Part of a small language model's weights.
Size: 11 layers, width 192, 6 heads of 32, MLP 384 SwiGLU, vocabulary 907, 10.6M parameters.
Each number is 500 + 50 x the weight over the matrix's rms, rounded and kept within 0 to 999. Layers, rows and columns count from 0. Numbers have three digits each.

# layer 3 MLP up, 384x192, rms 0.0834, rows 109-120, columns 0-191
477410524483420510509491540460610566527480514552373496528488500568547555517578466451429337495470506485470477540468552434533489526573524535649582449580463502530514509519421533576497441624436521463523451565455558513516525528340517449487429480584451486369408471522547513491503489455453456484454512484535514560498492479539521514546565488478456544503522513494486480467522417525510427428485525563515521542431557548506626525436434453479461513519531547484420510571561574522547497497450331514389509484474503498521571499517496478389612497543556529538496476444504443515507490540412410497
483516480506468488441465514509521456447568472613524537532548462473455543473447469479530472535466449520463570511561489465449567482452498517512505504463533581435449411516514517421512556496502478360516567434503521546415558506429471502490501495557590513544536573510466468499531519511445549486477493551507399515562477491584528474559451485518428464466579531545575508444401434417496547470506466543508527555539454551578516484511527603445590458393602486526434520463518516578406521463509521498438510501490496522457483618540437554542412568491405461557474519589503499440566555424581421433
434603485501533544422569428507488529496565455491508473487503529516417475476539478482509472448454504500475483559477470481509505489548533485578475486490470432433492503451397531591418496439476475588598443443596547526545578624561464493503452531437422453444500465536484499424486469536516515418467541575584608496541536554551480458516458583470510506565472436448485417582470555545458540505471514419488481473454550542475424528593463452541484453550459592445525513524512438536515521404536465483517478594410618551594534506543501409433460419532548390481545444484415511594537367456521518434
477470471619452570515546478508608627547433413480491431416600527473451477456522496509586509445498377510440342411442610535476501463466573398450459526572449573507465545446441484553551479578528468501338439459423519420520380493474499469604511475438566405506468545465546500431610493468449464482505540410479469546470507508441527511518515456492493504456478504443521441492581492459540489499510449586432450508528527524493546522520571476488542579571548457606422563527546453531586484396457472527615588457530533521630519454536512496596497511446547509444513478502511488493383447546465519464
408494539439598427499600550547502443442526465493609519501517449551535570564539527563510569591482432441501441404489553487477472449514442393500455454466490440510492523526570472533535536495513531485508482538416444509538505375534500444464543508504452519487532533530461471497582419460485517479600408442528431505456420432516531378486496540512437544444588442551475539465393522449440451403545418493508477570591435483378543579441517535469492583598436515497526473453505474467513557552544549541431526533490459539488502579439540531484454543535483543527433492500501486529602510544547485571
616457499569449491478432506467527519525511480463390534531534434494502631458488460502462480477532508507462486511593449485479466459471581526466572527566574504467515535482428486461472442501547479482537538543583498468538487523507451459510487519515511485569503570422554543527512549558492492498421590425447496508518523530555421527503586477497448434569510543454567493476528492544471468425469529544455484491478462479516536516539395498491475409387538535506515481458464458406550496490600536532490461462471535476522399506483523437574637425503592517516492447442545550574555569452482521517
585494617541483529559544566528618539469471496487537445499526514488462471421476377495489474511520470539445484636518534520492520519538533467555514529484474383476391469517526514466537439554529547466584465345517408571505508417476557516493369458471553484482478520552559559496487476491521473527494575550463528544578470561536541471524492646471461411505482400590471546535518550499453597504541399488427555437418502483548480420484503463535572465505529501431473438551448500521564498498450500425582417458578617560510490517481553485513495461456477464552476432459557543458515530501546515587
473478494486539463523510543508476475516507484549439537439487608496568513407516452434503480534477532554486529459561451518568468551460540485552641470455488551473536606459433474473548516580511562441495498450439557471574461558509424518567479502482495415528592449498462524463476496602442537370501530468508401431485481519514520467548501454449481512562479492451439543497452494500551460472522430494525458487434513527481420484496553561562534548507426504467584511433565522528545565553513471514458554483520510403487581416439540569531594480538427490600548495458541460575385481487494598491
419480529476441454470396462544474475563466541546519545542505513602514482423613503522511453534469550492468508450507450469549481504559458429494554545458401542555496487595496508502525549496452627512483583478562429515539516509530493510472485567480480535527512504480406522523470454451563497475493536402548489444554553506564462517439463516535495527525464433476445511552501554545400477477507555438450557537483549564438563536415589430568489512544464484565516495485484519506529579521476433459414511444465553433476512471474544390517562490499480524471521530614436471486452445555457496491
386531520490488469531459551573482463420409498502598513489490500476499439479564536586488444504506451546451571510470561489505465475569513522454373511527500550463499530500531471525446400532520500503450528518515479546445437483580590476471573496465495492450547529471480607520486413451522477424513541485517378390523387480527515411488531518454522601472573449549468577501582525455448412436571566494479480527547585464546538499547454520452495592473538514543493548482461523537563551525502501542530555406489522419532495485571526488425595505508579564504406459491520478549540587460500437523
575432429460478483521473518494455406486561495535445451509536530453434554427554467498518559499540603496503491535532443564503553468492477476593565529424543541459549459557496524577489500527412470538522462463516514506477603476481500516459492518436537551543497580501506539548441507468534431498520448571486522488484417552499441545485445461496437502573439448383464527548477530396547533417460481610437405472617409556498572591573420493516469466434499507474490494462560511440551522450483425507494477560541531439507571488474484501554451495509502496512489499474498515493507584485501535487
555513563456491528611595525411503490488533459494574431479551398495442566426469419609484446536473488558578385450508511480514524417588543407517577452503528580432477522420491473474499536367462518545452503457437519498515470488480622466540541567483486509492504536443496390472397536441451491420464462542495490501448495394524598470463474497549456341500499456495486478549448582564531441512496507491523425533533475615560502552523535458506535475554450523535443471550539462569547507471480497552502500564517492544593533530478468527498524554417524510532586397449507540475563482560528553555
# layer 3 MLP down (transposed), 384x192, rms 0.0789, rows 109-119, columns 0-191
496501524549540483422425515475573501536405479593469434489487485455552543479471510498405375555514500427580484488459460464471513476459560501478500425519569487593522601445494538466622494539495390477398425548555612534451562523416550530509473457513425561455465528457498518552526578484457521579514470577568501451469556443475498548505473522491463528441544513487486574464580478566517450435518479513584494562431546476468579540450501528521430541527473444448519607520537579447511456552494299579396491515486527511473537419498535527448598532581495475445566496498370500532469440500523505514
512488526473482483519458509541536492549546441551543572545550440530447487444436538430516485492501476538543556528530573391484568544437491562401466547433565536560456431493475555540487478566427484507483546445549488512565523518465512548442450422541525498534440590427551444505540523492489534467472497565482445529482445498541533473550471450558473513513451573497524471490488570486371456470506507539580533465513462465683449508493511570440553412459506473407442546499473506465534623474508492511407501439474416464513407520604485481539527483500466543596461580546453459534494493500532427477
431571499505513509572494451524484420392507399596441496487550538481452529495477480540529431553447531602609593582517524467523472429503477549496450548417473460426422507467467593539527564490475470492512576526501561503499535577540512470533471527523392525510540533510563523483463451463535538407413492574493493514447551557530486453432530510482519498428577483529566538545487492609518504495355506459498492464521561500533490469516529557600602482504531491484416449469438593599617516428591464560490460512435489468445467459454413539488443492530469431498473500507509479488440349398515468487
544503521607501568543477479517562576405447458470434454545579529432479453539513488523433445480275543455451475460537587518440468491517537468570537582465486557468459565478421480517538527457574436538412480472386491401502461536574591421541437471455649434553385476505481484517511502469416415526517639471444438506486466451466458559444500497552596503466569448476446531467570445462464544482476498543433396500551558541466532491546521480523546485519547527602433495446526483607549502409390511575562526453467488471577499519570478471592511547525533556457499516510478507500460533562528533541
515462484463586596475493511435454491434494468443485452516441501505514549447476449468578433466539537490434555511500460427531485407422411392615544561523469484495589529508483429522493436520547458550550492594475462440520465524591444411530506468488512452556523577491459556509514404477528504523489473482509510521442436532403514467561522574514490522581526605509558494541566551438477538514482432556462468482386564542505519449465469535554590505660447468503540519513340551534429454485613483515553593588473516529556601551428490539474519510505453552508434494571485488514455432438511591495
486417451481364558491474509547455514413555475570556485503467518631532486515395531461506506447526495379574512471543367563467561530467504497524507502541617523474495468532482548570503537537499481523478554442481442518527475471465485569556460506488518436547496505545395461436479522476539408506519424592575457565508490478495501511461464484447468547630476555556469512546503372504548486435490565511542500448551403511473477545428475500513438475485506480565484461438486499486451524481471587575603532478531534465505536613502485514596500565457408490485524545518493463489473568566377503462
513434536515374585592419548469428549423472461538550423469537465530548481483495461504529526416494597477444438543568575569577475513530534443516431596456486367374476494531475424530557513559542499457527479398470537498586515503465475550453462408431537459557461511473493478404519551526520436498529607510490437475554537558528542489450503545536455508589507419538543505562476576483425514455468498550545524521497379526534496569485497501469508434598521543487480464436536541478475403547483505471551454499524492507468493495545554473360629507557427491553374499483512474528474522634541482570
442462479551557504469521546481409435482495465573468580422487551473476511530556463475506456594547506525517447426556502565587522551515446482516555561518570590501539476580400407424503571538474502494626534459539558541516505562463503560592480435519511447493546482439562508490452433556427616352547526405531472525500547516495501468498501516440531429512437498481510601474477546506485416504521418493508490533533518541404453557424449492584490550462400486562427464416462514497539573496480494534513478527517484456488503431546470530534531503517505473493540478511564381487503519485522491459
488462506516458493472467476528511528503542572531451486469540488517536489472567494479465417576634536559450558424543419533499494528643483548420477583537469457499501516677412482527447571451514457549558533461503422547489415441466510452482438494449552462449413559462470480528504520509474514566548537448577588462500572486490555519535453513527478539500493556477480500511478477453472536507440488417596473536443549506447487379378436426559459449537550548547546522530492479468511476535413489430517444480458447481458519509516577497544575535445480502512555549583427480486492504516467526475
471479415479444581560439546537509476437412480443549538527490519528498542477434582515570439489547441466516515569514461514550494490550541483526474443439503558486411479516520450468444446407517492466601514486621487582480436457473567465453518455498569487488609488479529486543524512506489355555459546492520429381570436602490475442522501566506504614588608478433475494455501581500527529449494502520513441585481553551518516472413470480494481500552494464521529524489448539487511456421485439572527498496429570492478541466564480616564518462454497550483413519487558499495414521548539487490
569419455457547449504537564523464476558426533551421436493451510518535493444530467551447517595551581461389537527628473582619498413542551485495472502501573511505489441527459535493409452538499551461485512524450538557543559432519538576470451504527479513449459539458543573557508541565492495505488484488613404459416436472469463453514432504560391521387508449458551519560446489461435470541433501508457475478552454480534525462570514421528481532458509564477438457534514544452546573478523554504506488469557473467495509497588520522472525476567540553487435587439430489477489534476502545444
# layer 3 MLP gate, 384x192, rms 0.0852, rows 110-120, columns 0-191
544609490421511409469575545507531524404496558413458433482497572453579464461522441544432592500569499526453487487425504591550496490559581508553504446515500448554519502510445399508422516435491556534530511521517483508484452452504527501478459464506514452522553522407539432471470523505499420487572512483556485521508503532517494433508503539403523619549444592492571467499530456449469509475513455513517437462582543516497517482581493470480469530553510452439540469530477486412500503497408541452495481490484660519473413417484599583507519525619549519511547495526437451520506504534504571531
517493513492463527510528482540520445531524434534424422457526447424534528463429484547538473474472490486651620501441496509526601536495434572519548447474562465448605426519486555516549529523500612451455572529481543556436576534458479481578497490477444571510565539451486509477390556502504532526455524557408543410491403520556489529493495444542482508503463469541523482554491439456477535523468559431465493506495502487540463484515476561548524477489558540504455432503435537607569596388528570480511526482457552469475455540526536506564404488550558390512490554525507476478471388423496492549
413467421533534607426420467539545570458543333456426449503463504531587448432516490588557509392473449511500512498462499505528562465395442445527499561517450494484489605549484426539475475532467491523454506424502500521431424516479586402504501563409502447459448494436550506444521571511553524546479546501581522549524409445468524456488444504486481586562445458411484498475493527466512447498526379530446543540487497520509535442502593498516472557631537483556466444460461442550504575493449506475543544472483535456568524506518487570556487426448512513510654606588530518492461531548407508480
523509459467462561476405539503539589449447450549550455433477523581455603518492553558506511455479467489519567517531498507515468518526427437481487491474388477429484479471484582350607512457411479546531476501504563527413474443509480530535460516574521484494474555535564434567521491434529528524544491556536560506429538494418539422477492577428466520538458557510527497546478443463559528494450468533625541522480474606455536423435509534443516545471461392535429436455465532540524411499464526468535557431483478530532470560386500548601417458496531597577439610566567577485513451498448520543
529564455457578516435513481525473468557484478449387446461437460463546543551539439488501585534411488517565541543500527424461565528543499513443529481487440485411458476398493526406466428551534488562514483631494460380518491527491516442480468450515495571507467483450574585432484446551531559508527468554485600380449501524535471533522466538518528529548540495563445558538524493497470454605530511564418529399475533518455540557527583530484540531536565488420522544502474535506516519516451487537529543468556542507435465506541426501518495560473563529455529483519519395483592529452563486442
548537446418453519555494439493562511484616527438454501500481472556484490483419580547452527519524545468442532521474476504473433383407575517508528454437590521515515436506465430552482429590520509461580475515498506584494468497511579329480475512463513500483433583513494406559549453462540521488557500456517500421575528517477575424477483485562456518535529441475515437557520547617527523493562594460494430521461473478507573494593518548436447422580494488523658525480462454517430453458580476579465560518539515388507604457471531433466447585497549508508470520523590541519567454560464496443
494532495411463526541494435525599520525474581441560527504444523492458498434526481562493506528517405468502551479491445467562538502452466571566555534469512463418492474471583566546477461492485526532446468466469510481559510492516456458608551544523495523523467424513564601500453520505476446569500491567583490445482396449525534420471555525536500432576509435445416506571435554479460550525559429532466485450474405512601522502585502522517488467584598498545415509512460512440480516521523393453547598440557469550463467630509479599498381538481474539504440566560534476404522486435523526552
467537492461569519529505524491560488517485469485404477434449575506588509466473460560493497414524545535472472516468551572655529498458377516486485460529484460571615559478500547494414550475492486556432529488474520558411423460495524463502471517551493479488531499512543438514545405437560501528591483585606541454481466383555489432448539543454515462498500456572508539468492539458530480565453469589418514497501586396451454491516446517448532589490496494519386508445380491546450508511445505514500397521534503522508435416396550518448504557463549535535532521519530477477569589493450473410
536448454438571513502455481479435517474475426479464533491510509530456487493495462500472416455440457501533658565485474521456442514508478485564489458527464572518508493546490597436448538567537595549544514485539409509403471557472512511395492539545481504515474510428429504528471422456615453556502509550570529491567494507499543459442519554529408521580443544499484482535471486522582573509547418495501463469570579546450585479477473573433488515523466507558536442486433521546449472480590524442474444496544609506502468376461625479507462460470535525542487503541470365552508438481545491492
562509446469494458522531555476454479503508481497438498443505454531506454390481468460500545531482516507515533550417555507494480397446464493489528479514518506434587560481547507609393422576484540487482582571498456460523527411530508495451486568569476495449495433456554558503510449554507510442463569555508528415518536472496455512542564491528518493485500398487447566473474521537460533512521495567502518473466494553392478508505443494451423530511515558547449450547533511491512542505543565527466410526529448454528511434500479552394579506593504576500594500509498510516682523498454588533
565556509522523509565566509495462420543529553469462504503444574577512495506527426428482559448575545388500499453491474450576578470512485529521574532570526474521615503508568539501432463544527509562505506572614539522615385500428536515517453459505596469496508466553492490474522510583530517524595454508546328452460442459505506513481518476500570473583377467548454500389482473480419517443554453571490481549526497493488539454472482534515464526521396454439460546562416507488498536539434594471504512495523481417416489431427478521533441482537534596513430459540517479458531586482373537541